Weights of a small GPT-style language model, trained from scratch on English Wikipedia: MLP 256 GELU.
Each number is 128 + 24 x the weight over its row's rms, rounded and kept within 0 to 255. Layers, rows and columns count from 0. Numbers have three digits each. The size before them is the row's rms in percent of the matrix's.

# layer 5 MLP up, 256x64, rms 0.248, rows 66-172, columns 0-63
109:150147122086103147132200122150123111122119150136135079139096120111129158129126112150113112111075152142154101149115156136140112131117135143141166141151129116109130067130126122098130196132140103
091:135065150127138131163143151094121098092140137149156103136169097124112126094155129094123132091106105113112085110139147148138169138136173134114098130093121116140162095135129153146094118117165139
104:080164113112145148088136152097104087122103152157168141133122135122134171119173112126118144158144116159142139135120127117122111168127124141171119170118139131094126132142095072105111124098164106
107:160137134100108113103152081133156130111111119129142142151136180141158170109114136125131069134095112103159104095128111177119148105111131135088153103124156132166151149124141130104118113107174152
119:136097119100108114099084165155159127160153121147114118140141126100078121118129141186112136169109143108160146137136129170131123115112137130084123114146141137124153095086100148151124148139070145
105:135174148111168149125130158144129116099128154063111133093142150129120145134110087107130122078120123159121136110119100116067141125170127150136107107146129076133133149159130114122148136161110093
100:149151111150120126066089173109099111156139141110139119101151148122172148141110150142129130131109131127155107104093123135117083138116137149152174118103121124181076106136112145141142133124115079
088:114110117117137141095160088163099135133135105137142118152147136116097102065142128117131083123143177115157144120158115094113139081130097127129123160141133163127142137117139161172112160100168104
117:156124106137175120087141116149171094116167139140144123094101104160159107117123127119127147112140108106109147109137131132132089120074115140111123124130101147149118123155165119187135168073102127
105:112183141109145108127155136162134139091143153147133186146139138114134109114113103122086093147136154095093128111133112108167122131108089100172136150181134112137116145145150126103129118115162165
093:105091117120147149145144162147111137102146104144174130150136105117129136095136113138115079145124137144127135102181097144139192111158137159094135087142121096135140128097142136105091114090091119
093:160128141142156095115109138154121111134117140112126099093209144162122128166116125093124113126132148090132123111151091089117124100151148128135110119098156151130139127119129114135129069159073145
111:139165141094102152112130109136133106113172146138145131106144133128130141109146138193124113174134143102137112126123111148106175148107109103089117059141172118123077115132127129106161142107119148
086:146154108130161109129151159115143127121153099133132124104172135090152141169163148110092124140128099113146121075088108125155125145098121119109117131111139142197112099138097103127140089129095160
106:147118119106105126160148151170106084146152126158123115104150179105124152109093194122109119155113149094074096129093131150114112135080143115129146130137125100119124111172132131148110116123126140
103:116153162135104104112145114173130093148147145137111144117160096157125147137113110139110113148138110175090143157083111142143109138115157095150080129130136119095134110135152161117183154081129149
074:146121099128104129127088131130141093108135106116133079107086098185100139145134134160092103149127158147094138126117145107118120156132137139147115152114151098140086136147130157078145141114079087
091:135107148119138122151106142119153158129153134094097176131116147086143121095112163100173118093130151096122139127105114121084121130136098156116115119151129106169147138161112169140132083079154151
101:118129150141092166159091131155155175168115115150126136112145141094100114085129105112127139138115123099124137119086115133119157166107106174124133114138163085128128120137086139175133145111087103
092:144137100076121144102123120115106121113131095095153132135132155159139144113165097153172144173163117088127141074111114126163143094141170123154157117165121122108129138104108127145139153162110111
092:098170149117131118105096100162119102143121121119106116092126142118121134143132107112116151125126131098082121138151145101166138120160135108171104098170101099131058127139124156132132172085113104
092:150117126129182096104085114126137150114121117149095095126126133145117148133095113127143113101101107123123109153165104144114183108102126152155152149101130136117142157137114194176140087118102111
110:143130132088143136154126110085159119118067117115101137143112086156149090117131150117132115150119140144078136165081121122112126133108150175135131114082134102149137130109080167141149140113116153
098:175148132135127098150100131137107133119111142089118119174127144122141094148119162149105135149131159144116110131136166124094065109122164145074114125090119148093163143129146106161148124138118084
100:169120143096135119111108103142145136097070124131117147141141130137162112117143136123163159096113094133122131190157111079087133161136139107163124097151126134091135116137116131083141129086152131
106:110140161146116121154114109151108113144108140129093105124136126119139134084153145150151133179120093146137180135141143113159116161077155150147153109114128163106106109101115140134081159088104089
106:132120126120085116078109118105121107152161161115121145112175137123105089155146101143151141139093146108124143105135137149107177148114141113140114158140154116127107114164102186184122131108153152
110:134145152056131078171106124097106116162143156143123105120155092127100107102114150143130166122118160152115118119118111135118119103138141169122120090152174108135105144156146126163126126130159158
094:140136129122114144122106115116155070111069131164134146145148129140166158162139137105132158131127164123137095127106108142110070107153111165120116106117162124124169101134122116146160159097114170
093:183118126094154135123166125145129121149140125096109122154152111094151098117112136132123157090101197152116143135154143144150132114118124101095128101086155148129097136110104115144176175123127119
099:127130128139112133103113130135107096111195164100116106141123131148120115078155177184105095153109164152124132117120143161154148116141090143106145118170111111137132125165162110092149136124129140
103:127161149097133166113095075175138102136101082078144106080119135147115120112151174106125106145130138169116171145144111082116139133155147122131155111125151124116109136151130128144121162121123116
094:101140133130165152140126120133147151150144143158138209136137143131147133098149101106138095116119169101079147101166138135081087123155125110143125090119124146125146137101105125141084144107152130
111:120181145166126142137126091120144113140098125162144140160140112104143134087163151100118097118129101126159148149126116123138172148127126149106126117126110107147116130152164146115174062136081165
088:116111142133151161161104084100145104128132131120139102115136137115128129070141103112094142149150101137157147176121161108147170152137143134171090104165107105111132129155104127065125150125128113
092:105142142121156120138141129143121109165111142151130169116150105109147156116136110102162151140132151138126084151167115064097108151107142118166121108162180146112135124102130080136144123131152080
118:159121130122150142133141111113097113133127161144133162161114112117113140137158167135133185128103131149109131054128162092099121150107135133106100098087094108105097118106107120137169136101125095
094:122149170128138144131128149123126121127148177155201123160142128132147129133144151090093136129113092122154076156148099126141130094140152085137073143142144105127136112151151106118111128120154089
093:124135141139122152107074087140114156164153112113158077083127166123109145104171131154127110111118153103137105120125155113171107154169134128134129118145107092137131097155141107119137108075130111
101:130140122074124132159113134080110120067117118125156140118155120115135186135152109104147130139095106131136111094137140144125134139130100125112125126077179165162136148163095126116150162142161123
094:108132095112168118106130155151096099137138143140094160123109122139119096118068150118124082158122155111105132168149103087121151111157105129131170125173110169127121137127109126095151119112135088
091:099133111098136152067113112113139112155119152129134113114114125101143176154096149113099155124144108126146138114122121125166146174131108137192175082147132104114118147103116083122126143129114095
094:091148111124113117143123161136117125128065145124139089142145183092107167103148094156117137139115140138122120159150124115115113154166122125135138127130174096097117155110148119107122189149170131
121:144139147115166111147175134117094082104110145113121134197132120114162113122080113088153158120122119138138115138132170137135141129131139115192092136127144106114114124165124140118156167110131101
091:147115092157141119188118191125160122150133123121100132122134090114175156142129136122184087138135117146123138109131100131126141151103150140108118106128130128152096104113093123152116124107176083
096:117106101067135130136128094118089143129115078118114153138153121111174089084131116148094140072141156146138121158150131125165138149158152137148109148129121116135153104170154131093127150114122120
096:147145122092160119097136118075168155151120103112158153101118134131121141168125128113088117105137124088143088159147109109137092152147131101131145162105163139116145153094095167111157131163143127
094:104134154133147130109141145102126109075137140139133123142209129138100142077141110160109166119112147132186094130112131120120133139131092132106155091123153086124158147149120144134148099153115117
112:149174149135148115144142140135124093146130162139149097149132121118138114119127076060159139150066138117100121064140139109132125114115150111148116134153143135112091151137115101127154165137153146
100:138122143098090182120131126119135096100069134131119170127149133103132101105124153100144170145112164124139126124115116108143140111162104129145106099086137161129144169149117114180155146092138105
108:135148135122146164175125135179123088125145149079115113164127132139106108126176108142172069137123118132134166153118128106158107147132139105140139123136108092114099112114143125144100124158082099
090:105110147105123112144099147138148131086127153091136170109129119141116112115179149144099161117162100129134147112102120121137163147163148136087178124147169121129137138128129164061107092124128128
096:127137136100123187138143102118117125144105099124126154133146111160117126102170145160146135152144068103140134118125103109145151152131113111126078170129179186150134116107124121115092130136131085
120:093147128125145126158153118153103111126108123156135131169091123118106156110145154144110117136131107131133160140097155127140091146102191134145113158138130150143117104090112179162060155125145142
093:141096132110103119123114143210131114118120113164164137121147139121134139108169097141078115179121118166143123167113112106116103144130135113085107181138116121129146101093151125124146134117105122
101:136169114144140140177079123068112109124122141081115138126101128172143120099155132157147111135113120126159137123137106100112100145127094146144102132120170154122155156118119126187115109115154097
101:120099123113138116145175145091188138122151095161125133157115085126156134107149132140104131114120113113103143131184122114136141136111092136151167141167142088115181140120092123132153162104142136
087:094103128137114134150068154156099120092121117121103111161142175145093172133132131131131142123130099101189107126166108128105121138131149104101091159093139139117088135145134131150135119111105095
100:155122135105126127155092118148145124086132116130207132118094147118109176110169149084128103107151145130140188164168118112127136116152110112113118112126128149111106143144150116092141118100125114
089:181103094089115112173142124109126140119131152143073127118097108102132144118158088152127140116126123165153117137110120135154148099117129185144095088108152121099131134154084103141163111116125124
093:153101109113151123147117168187155081109128100177130094128106114120122107145127144127120089133173115155145118106117102114117129159133156144088119091148116166165115154091119144162148114135117132
102:142166147105158171129136137161142103142130117096113111173134102110117158099124150133126125140148120122164174144153108129144127149100051107089126125144125118100077141110141124104142146142128086
101:096095179110110099115110139121178113091120150094146101105122131109135113106156141108132127170141111159128140145171096164136159148115145129190115120130092113145116112150092137120103149103127105
086:155133138128129153160115106141115086103132154122118154136147128128116163118186131159115128160121163128079098150102123165095134128107144138115161095098107103157131103164115113108082096122148165
113:137163150133122125111151127120099080117147180148128130100169133098122127096125156104142100122121183087130127143187126162125141143122121104178125142105135131102134118078103127119120113091135102
098:134155112140129118155116090142138115095120146124100121180130081087115144105110129120130146131128155152127081138099102169095136102149118146090132106138151090117094174093130142130108154110171104
106:123109156119136140088111148152145127140129118163163098108166127113105105095128142174149122140123128150109163092136104147161146152109164086095115074124138125130120122120146143173127089081112104
093:133058121089146138136103147114136139106116164064104093163125127161109132125127141123127126102097141140142144137153145135208121099096132116115120163139157129149110128124127118131137083115131112
098:150101122162119093126102116099145111108119163139132164149167126144133130175113119086111139149153132118118101144120114191137103123118112135112148053151167115109139142128153158174117128129140127
096:144110142112127181141101085144118100117122084112136105156135159122138114100123174115115122106163128089171133123126115114135133116126100142092150086137166104116102124130127167151125113134055126
104:095095154110125127091128070076122115164168136137130101168116160118109128121112136120148153098142160156132157119132168122162122147168117149069139098119150116095111143126114140126124138116151106
087:134136126119174123129117128191122116132139127081153158147124160128143130133102162117104141119099141160084109086142151106171132152151159121128113151090090118122142152075115128128158125089118151
127:161163131135113117123152108114092153123149109134067127163140096095110140088152090125155142152143117154157157105137153108135106133122108127177157143146107145072113095108117106139144119137134091
098:176142154149104122139103128112114145159135137110116125126145102164092070114113106120101089100097129138129165173151113113107133147152162141153167143128123104115069099126109131118159103153121145
090:134124172117161102164140187156124137142136108142149107099162135113094159105104127130121172113161132092137132076141136108142128119104168171093146157123132136103116115099150092141154128131149110
095:171106148119118166170116153090121133166171131112119135155137136148158153146165103128141107113097104137108156142131164125121108127115070163077127109121125136128107105136138146154145157089164133
090:130147131163160159144151120076143114105146134140146155138117102143156109148152122139154106153098085144068158124119119097123166173138156142132099133131148113146100097085126145143141152086124148
094:159100145137127135124163126108152122127148126147133098183127109107097096164167148153141115164086117179099117116160070139173136157147139125103106135119128108115159111114102130104140112100122141
098:116084134132151107094157139125132125118112150091157163137122102100133144142136149125144123123129117117077078135089084150148106157159100097114123068133136136144105103124139105141179117104104152
099:127136116161122126144132156103179119125118166147148139167139140125133097123125101148133129117140121086106156138102125137131112126174132085128137111124117107157120176121080172197174140160130128
097:155161144123134138112115141130121090103111109131140127131097167136134106117074124102112172119119128078112116145120119168138145109198156103135149107127144129145159142161128127118156202128133125
108:179115126095121133120142151146144115147109144168155108167144101133140118150157137091144158156153088134094139152162106126100122095103143115108073133129168150120110114170140101152140124108087135
094:124117112142153120152142112109158088128093135099135134143144090158142082117139118124130140153107087116142108156080092098103120205105116144133162141135164112115160137138158145128098111128097127
086:148115117093167092112133136108109158136111096067143102069098129139141175146117128138109182156103131128133111128100113101156122109136124151168149151132142137150107139119113142105108118116119078
104:143138147128123114104122123099108095122130133114127129124124116111159148133160116135116154146112128117081112105145138136088106127109169177137165159115104133166105118096175100160196156111117172
117:172143156108121159079191135124086164127107140110107139148109107130103140106157129095123145131113155167100100144102126105180111097145129158148117099097116140114124148130129140137165131099147113
116:152112186112096176117171128153124112113176125119107132105126117160071144102142117142109108118137112123170159138107107121140142137131108131095124086152135115088072139131131140142155156110137138
086:130146114145111128129142126136130090128185092107128106133118107120125136122144117100153136147145169119143125151129152149136135103140174124146070146129111155128113114133156121156142118057080064
094:129089159134142171146142137192132112177103099117104120156135128127142090126109096153116120119134120085105083108136140111124119151116186093115093129107134113143106141123086145125141127118086132
101:134183157117083100140127164143138119127136133129089108139163113146129148129087118142105120125136108138119113141135132138128143106147092177146135095115135111081127117157108071124196151135101103
107:137096162155142140147120139113106108156138091143122143108101131156116165085137123111136105122155137123133126099169142099121150154109130152144143115162127126167130072123101182113197138113154135
086:124143126121077101120141127104153102107105117147140117149137099136134153142156125122125133098113119143141189092162127116095146153156098112118157144083101065100122102163113129153148157132142092
101:144139129106153160136167071102122165129142101149132108112135088103120125115106100166134118143129084135127172104114096115154164159111128161155138172115104158148121127176132154109161120131122142
103:141165202130117126157118107125077133130151147102158152117155128115121156122186123135111156131110111149136153122122118177118118155131127125065116146080123131146095127156118113117125136153155125
102:105137075125123127136139100128133098131110177119119139129109138183161173113165171129098137140150120188147113117106133170157103138110128148091127145116122150126089127078129102121135146142138118
111:132146116138100105149108115150142130125157148132146159129149107142159103116037107160145123126109133137116107100163103145129132145108181134134130098170146156128096102146141156103095134091130148
094:107162144126108137179105110086106079107133135117117161094157116111094149129086131139099152129096165120148092149190110104105119107122142141166133158100129132139147085123143129112116134126114128
097:110104148144149121105125117157150126130132136113095154118144094189135136095125139153128089171111149107074119148124149122139154177093132153137148101169101096149147153129129132118147095115102170
098:110153109127130180134111107116120147126104112123140109122113141159096153086088138162125157122123095109118125162158085107146130154096136103157126120110106137143120126117102176174148107081094092
104:153134101147166122102080126117136134124107110067137080163137090111135106122148143147138127111139134120155153119145121100167120118119115137126154104128136127129108163147071116203137101145138130
092:112128132138133106097158160106154136145093117150169129135115096161121145152110151104134150152099137083127084132180120149133144113192159133090115141158130158096122153147096117139160129109122115
109:104128103090109178158148132099119146136126149144149147117144143131136115110114109148123110120103116154088104069147129122106107153125167190121183111147138166142153108141137134110133156167101127
113:092136138111114147095146163112127113108110129134143121104182127123153140122113171174130137144160102115104157121108106143113152164147136149145146111143105173100157111144134155103172121149063120
107:083146130116112156153155119150189156127131151160122127166130135154106148162140113127117114104122134133139142123138131204144155129140161181104164132148113108127123142129090158134102147134085138
091:143120114074154104122125163114158138155171157120087107092133077156135111111096152122137117119113111078139120120122110094122134151114098131145146085150136165145133119145119154165113095123112168
087:161134155083136148096152114162130075116137184151132135117118178133152113132124156127125105097166123124171108126130180083102112122129124142076115112120150131140153099139134137145149116103113119
088:088125131115165090145129127154143135129118151126141108147098090116101124138141114136149110147124121147117124122136071108092117099153127126166137065201136099106139133127128123097148158086110101
# layer 5 MLP down (transposed), 256x64, rms 0.245, rows 66-172, columns 0-63
124:106122182155151127132121105110161084117133121137122106131121181143117152146116126127158136160199143116164121135117155126099142168149075145113127158148186139127103111126113111128123104137133122
098:170079148111113094130096138153130193129097110117127133119120125097157160174118145132109156164104122114118129125124136110106126142130126146106129129116099126118097138182111172122117161141169079
099:122134095107095118108115145146080121134099138132133165145183102147152144157139085141112115148121120122113124122138111121161160149149104144148150172164080109116121147143102117155133079087152153
097:143126112136123165127160078166124141136145131123072184100099102126106096102173121101106133111119112125118155125133145131152167167103145123100118158116094132133149106161166117116101129103145151
123:103141120149152137152078161133163090126161140103159127120161135147145120119120082170156130133147115128147133167091076141153135116155128131128144128145124078118108109089130149124142116172139086
105:168098143157135143124114138140135095098131153113141137121105115124094133122146094123145109133126126086163127094186173099156118145119142098141145146167130164162155125151146138118094170171097141
120:141180112102155150103147152104120133126176149131136147111137162132111149117090175138118139109133136063104115098109146137094122152095133106160128110126133117096156133131069141143108164117122102
083:106121090130092094134133113125136121165170104116096174093132125115149135129151127108116145147104141133097126094123103110117085150195102128153090142081091140119156137154118134120098127156144120
116:131071114168134178174135152121162110165167110125104128124103134155129107140136153125120125116123137157110109141140128127120132166113120114139150117112161126084169113100177116123075085122141144
084:164100113172124168120130116121114133158128066123105131173108137124130148142061132168165128167150114145125120148155139155138091102119118138122174152133138131137132102142154151137145128170125104
082:147095141146149127143141137124111163137124143131139130160112144149159093109144114185082153105108184136062140129106112111129136124146115134112078113116141153114112157134123135110183135133095159
088:111130161116130113121125140130089074139124125142152145124141084102136108146162096164132139085190158110129160116152130108161168141148144099140134149130138131085122126140099128133091165121081130
105:124086122111121093157166114143135112123115159151165108117137145100121125118112164098107136114114133095148181159083112149168127140115169091111088133142107135144132155146131144108182124109132090
075:129154117152114140146131135140129141137149126178167109175156107085150128158108138158148125113104130123156134097117173107112149154189132153116075137116121095148149127106108108155109107145119084
109:131144102151093112169129178109155086196112123136115109135131131073135160127131122133127136116162175122122111155139110114119137122133149101112151093100106082180155121128128149137132107114145131
104:126139143108132183153126121107117135082144143097085134125089093164119137140183132137158106128121136129174129143128133120118131152110124135150132126142126131166083084125119111126153129091081184
072:127122122127126111117103130103125180119112167135169162115142119149112159121091121135102147074147134165145115147149118092133125132146101090168154136130087146177079147139136144132143150089097121
081:169080194123086109133155105125110124124126117111104127115087152106113125150142169079125148144137153123132144153082123132132108138168133138111112131097139144141122076132107136105163101161116139
115:147105149150179127128107155103125096152121100123117126095082095121084139133139102121137125142176117118122128165138136097086163110110120144114112151074126096097138090119151104122100128140125172
099:102155140151108118092137175124107136134085153085144151154104093127089105144121120085128130133102167137113147167140181124134125148157113121168152143167105128147154095132120116144131149156098120
099:152132118151110114142128079117124121069133105121157133069122118139100066142115129175173111137139151103114093132131155120137139107125151126108145125120143137170152111164105160113124096147156154
086:147145117129176096121158140094120159111135132110159111125156094113113144133112119123159127086188148158140099139143119168163154115169129148097162092191118118131137122112105149120126145142136121
094:120131115134117116134093151117074121110152105137135129125105156150142128126133150132109126122113116123108100142147097178080126117108147133108114084102182172077116141095165096153109089124158142
097:076101161104131153153141125112122098107160183138147158111147152145098143110118131118132162119160108103110126128148132154125145155145158112145144129138174183163095129115149114103116123112162169
075:172133091143110125109101151113148122145111119100097128170143148127114133149091133119138152154117150105078144113142123138122131155122092136138153154153092112065160118089085109123109154171118108
111:128145163147189122106126144119144135172117084103154090149130120105112139153097141194134126123104154127104117095146094112129125117140158114093131096110090102155145141114147153108101100137138151
124:114110094136135084110104102117103108157145131152103109128102095134140045107181148128120140146119165106087136123129128111128142113137116116133157151129175133162099151102128117114155150163149129
115:147101133160122130109117149167142132081142099138125139092151089140120187146121130067127152153175154114156126122168155136108129112102136119110085142149105149140138155145124107097122102114154108
099:121154155155132130126105147076146164119102107122096080125095093176131128136086120124135151104131090136151118124167127174121145111139146114123134112151141087157124126116128161090133117072143146
100:122144101112105148098117120072135145144122133131135176159132112163086163144103157100125132150135108129088113110123099132119121116162095141180135132150074138118107132131151143064134105130133109
080:165128113159133139127104103096136123172173112156132173104161144112125157129122121131131125146127138133080114158176144142105116163146141169152143139118147163114150128141147130153152160190136097
097:141141186145149128131091157126123148110142135106104136121119166103115069159127098096153158143160119134128119126101088104153122086103117143158100081111124122125132113120133092160114150176122141
093:166089150107128130085114136138154116103137115132100117129108182115115125134157167108118152170079104091111093134104117147110091160129105098116137136123136136096117137111093098145125073108140132
076:133107087135103115128109083083117094162130104081122110145134137126111163118112098090114146147149147109078144113151117162061111119136115156122120143131136133108134137107123093153123114176121103
087:160113133131153127142154089148108110122100141095125156141130105082151157109114166114103152101123115158168146106154157103134096177145139116092156146149104128138087105102155134169121157153108136
089:147128118102165163123103136106127164143063122153092113126102175093129158142132081085140141079115153127109147170148121106102132135126124157157117145119124117104125168128112134131084123142123114
110:161119133142145111132145084141144134072152107118167131122138132096174098126128149142075141136126113142131104143188104096122114134146149136094132118140135161134145119150163121119111156175082153
082:145128090149114144140091147136153126180127176108120114175122106142134109152156138152152112148114133123105104128079146132162161145107145165101112127104112116101161136071152146139132132163095116
076:146146108141119136124153110100103099161136111136177102152142154140135117149086146133092139111098154130102125132155088139102108128103121133107142140062140114094146162109127101155129139162066135
108:094104165128155132110122122128118092141167136121151093153128103108148126134108155138144085130092138150129107121145112123168095117160123132145163102153102185111175105133141125183094124093139122
113:141139110126118154097136126106121144107119145111103163092120180152135122158148123123147089161093087118122082155160120164095116157109088142093109139110121131150116174124133130140183121156121139
094:131182140136099151095141154139137132149090160112105145141108130141157140117185161133132120123114111107125103118104170180134124100092165135074085118135123133088129154126128107157119108149140116
088:097077116101112150084111133152171125138145172132164113135108153156130143135140147130164113123115107131113128115157138145153136147104152166129143136117107180142149177154164132159091123118172141
112:128111100120111174128110084161131134110135092120134136094089124122123123141149096135162151125129102151100143133131115112112139147183055134144129135140095167136111129157123124155179123177120117
092:105140143133135138150171120116139174109102111156111150097155134149159088125111157147166149120160181158125121149144108122106172131164126139110128164135173087159113125105156107118162131119136152
097:151155168130094120128145170081116159129123127106084134169113116101145139137122137163130141108148176147149110130113130127097122130148146077118125122118063125143096156089120100153162134113108127
081:148147110126075138126121149166126100126097146108099109140086154140125127164098125126118125113142134140112159108112143173132078201155121135094163130127116108144118131093134168149131133172128123
100:143163093172135167132111140129144140123131122147125154082127101117102170124116138115087113125151120102124121109109161136136124189118088156150155118137131169099135131195122145140098161147122133
119:161141133081114103163142127130144098158149144095130118106155130109109112159111162155075162127137165129161124160139088148150128184169099114111102108125109094144142109122110121104145146144131113
112:105113135102114147142094156170087148117102124128094127108113101167108135130113106119133091112122189131102111192138160131115105116112088138141135161122160162110109128146135145132105081141141108
116:107108168136139107129159113124098142093145103148120119129116216128159142149129122147166158163103116168150144155115127144102104119108151130144102130115115133123081156115123087131174138109127120
079:115135101144094130089107128101118109139145109130134134124151119109092164108074125156107160150134139107128119108134151151143114152136088083120140153118090142155152096106126104128163131190144076
090:171126126131139114129115068119158124169131094127086120169105171126138123142150106149069122164141124096115126086122100091105104156109116113107104157105105135103109130141139119147123129159134095
116:125141174164090132136104169136156124136130107161157128143104068126116115123138123122159150108118166116131136136152149077170084112140104160136114156154143113156162145139126133106115123132072120
088:106153151128170143102091150163128084118092136129144100165162125134128111117095138164150124139117146169131118121136125121130104089128156138088159134147081116124098156108131113160165160147089104
092:130144086112160110098130113115133085143082133147143172142153150106107200128083097132109157144118161102144142095099113128122155131132106093134081102106115129138140121130105096120115137128125150
085:107085127111174068130135164127162081096109088153145116109129152138162141125123155125115173124149140091140128148133136155112110094088146100129140159114095136142156149142116159112130146111135154
082:132104133136151137124135103096108121143151164125124123138111112142123149138109064130122127140139116188157130099106079127187153133123109116114114167106104108127161156134100089140110168128077134
088:137146111158127144127121133100144153148084147157123154134149132104134145144092117145129154155164138185084106111142148147144146143153115149130131177102149140092144119162113130144149178191124118
110:101113163163143127114129191145158144131125105117139148127125142120135143146143135130173111164140117091127111163147161133108109101116129133160131112118122107194161118126163156130155067159139113
081:113156145173150115145118112097082162140089125063118129133135113118126129129123109126174105124123158151120136121133161098154134125152113096179138142124071119100160107126147109138141174102118135
118:147135143180104088151125154133153155082157117122094132107111128153104131126134100166119156122117121084123110132151124130131132134168141123154150103177168149143136125087151082111161109135171118
098:134108119134102159117098135125146173159095144151107144127133118143129133114133166117136155150098095163134150127131177174148156147113139078144115160116139104084109166122100118066126142143107120
091:116103122113108156111099088079133128117151125108156144139154128133132138144124117166080123139136099122100135125135145136135082165127103164116126141094125176095152049163138115126149139132098129
137:133125098104123114100147084153084119114137123184130158120148160136093108092122118113096099150105145102162122111137142113131142151100095131127179117144167125166101119083119122124146151172118126
100:123120137153140117063108102124109156139116123138090154120133101157092135079136100100137118141132158107112184169111144131151152111111138103113102098097121155112159112168134140110139151170108134
123:145123152116104109179094153124112145135131115124129123161118150123131116134131147175155095137134148164181132158132163142073095086142103138081150129137124129130080117117136153158112129089148104
097:169110127124121128145115139140135177158150120155124119112143146141116139126148122128164117103099128187117139153106124098186156107128126132131119139116094088086126171107116159189156148095119122
098:145130133118112121142094095121108141127116125123127125143142142104128126111123130113105156137042123114167143108114089127122123143127113158090136121083111121153065162080110127184156136146115135
101:148162135126148120123152138150126123117115184128124129098154092122137102160138134149104166181094208161118138129113134154137114138141163116137080156123146121108142121152134143124149160148092121
113:098115059139100149133142131113139150144164128145101126126098130137096165149108104094133118132134101133121138157188146132163146136116159157119126130147127109063167102109153098107135146135103116
092:118130087127076177139158121184139154154141149145134152133126131161150149083115130117154095136081135137173128093134122116162116145122121123135155168153084129149107154123114139132096148124101115
099:096093102078144111134126089152137143137140108127097181137108102140107148150121125139124110169109122145114117149150112162124151199174154086131128174119110099109121123161111133136112110132120128
115:108091167130123092147151149161157151128112113142137092150141113133196123092121126140092147139124119152152113144141134100173106107161114149107115098140150124165106107140136066116127154145109114
091:145109147148143109107092120102176133137107074104136137126085087118148127128108097102142110114151171145131111113134080131109149081137159154121136144141154140151143097075139114144156124093122145
097:137147115120125106104112139096129147114115124123108113106122168084136097104094169149112157129164137134120139109113091137122140136138160142130107068136163177109149157124092133120108193124089108
087:119148138138173131135116136134101140132151127137129131128128173134133158097128155097125165103154150075100158186125126142092106084104125120121142151123130149086136134093160106083138090116144163
093:115179142159138148145087165161096122103146094123137156123134130130094127129152167152135129147141133124101108107122139155135149090120157066153123102156099130074179148137116131140127140119104126
091:116136166134160118133145141100122132192118131124126104096109129171127149141154163129178138135105132135151152064143114086152139112108103116123088090165092139134126091118092119119130128135106135
091:111141084149141132118156119154084106101141132121086167097138130119114130135177086136131169145172159145152168102118123114148127161152156125140128147120115114094126138129148102183110139158129098
100:126129121150147128134124123168123117110134121138140071113103077134094157121151119124121116151153142116084106157143116127177135134090130178120081147114149121128100078155129145117117179166125148
088:124129107131123136122102085107124109152119162122118109165137108111091109174133102131109141138127128144090110060118161146151113109144124203134147153118110138087107116156124131137119123165150089
097:137143123097130117114138100137129137154114157166123117126151092144147128137100098144112157161147146159119098120094128108142110105112120156123113144139099139093160110167129111135125147224106088
077:175107137092122128151103097138113150139103114118149133164135105114160128185105119137142135138157094120118186110141114115119104156133157154140128122093094146097141117144185144128118095153143088
103:094107113072118087149120136119116128157142144141136084123119120160134170120130141143106099167115103085113179193116147167141122126105115123159133153114127099102136135123147140105103127093151127
107:105144157158124102153110120108112115140120125194125163059115080134086127114153123134125181140139121145137147094103111138121152167124125132172128090124161162118139129116110145134140133158137141
149:109115127112200112145127123144159094144146136150146097119121075118125136100134108152114115134131145077134109145110106099146135164111111145145118131168140103101141083162146154106117180118120165
094:124096122117115141167155123152131103124160078157112088079143126145128152171139099127086110117117088112105165118145133093142087117089139148145123157123135140113120165095152100150122140106109155
075:157096107138140090103142131129095136158108157123092120165123115127120101127085086108102188134143116149148100107149108116171125100139129099131130105151118125076148143136151106148097146115117083
109:129074101123102131147118165123121117139119118158115100196126096158096166128150086106126144130138111155149121160133156123147109127167103121117114138151166118134134075098119118126097130090121160
116:131131136166122145110103153138158180128140122096191133113148145115120133126148137133155151108127119125105163133102122137139143103128135044170141128123113167133100163150122108153110118163092147
093:105150099120133101118110116123172082125165148150081103135091178144127139113111115142117135129161147133106108130157116127119144125139155124121138160132089098134157101149150096142071183141152142
103:119118115109133137106152091146121096132147181124117137133139103089105115181150112053115115146116156151118127093105138122124106147121146167110154180104111107093131141139116103134106116144160105
113:148107105105127097078140119141111139139129140119118136128139166157118099121133149120138098112173096167116134124161124126153149088136108162131168100149094181145144141141165175130128158111109081
090:094162150149121118142138183084121119109104125150146102071181089099141139140132134142123085138130117126108101089128163125166116178121100117150154139152122093131131124122136156149138118130120097
104:119108187151158094134101143132164129131124103102116081128124112153151122127135126131125144126115169150152132103098153099126123169141135113060121122116108086107079111103143095145118128164105113
088:145125156129151119143188119093109149131129129101113149149122085113150125132091153152096123169115178150168112122087127130114171161123112096140145152114169147135109118102100118130100149141093107
078:164119095166109097099146135079131132136124114108176126162130138123102150161080110106119138118156104154076082120152144120093122131137108166111109119116111100123128138120151100155114120156104166
088:135097143102136113148103116120141142160095112119109113151115171143090153167093126095165168159121108109126139124157078117153129153132149117128119112109066156156159143152137149146125138132113171
099:069146115188123128137124096072153110131142152119123178133096137131131135119125118152107171150153113110127086092085131174139102140107126125144103122128131135116125106154119152080133153116140135
095:128110106163185126150137159099167111178153091121108151146098108149123143133146144125098131130165138122155112144129108102133157097086167109145167127154147172106136132124133097117130144102127165
133:118128123125108146139149124138087141136128100135117132127089130113121170120159176124095115118086124150176169098161123136136122124106144175141163139112122121123087182107154088130132099089144160
101:152137109138133126180124098082112157139133117129130131134106162150119092141127132131122136114103126143108149154131126090135124115109096101141139090093093116104115180066107087176132124117157166
084:115131146147146129115112111101105158147095077130112145187152163137122121118098150126069137150120115158121158145116157115156117129107130129094186110114144114139119124095166107177118152119103131
097:132117105118113135131112123156114113120157068113142106119098134147107124159129168126087084129115148163170118142132144192133096109113154124139147168115124154130122141083122093085104151144151139
099:096102142158141130162151116122117099161129139138125181143111110180128117111115147122166191135122105110155109125129130140093111074136127121165166175138105146136118131143158111106127100099116106
086:139106112105136106155146100101118154155127128086105121142109101141116119117167107160120086142152137150105135083118151125127138094104138093077138154151151148125128157123158094126078172162101146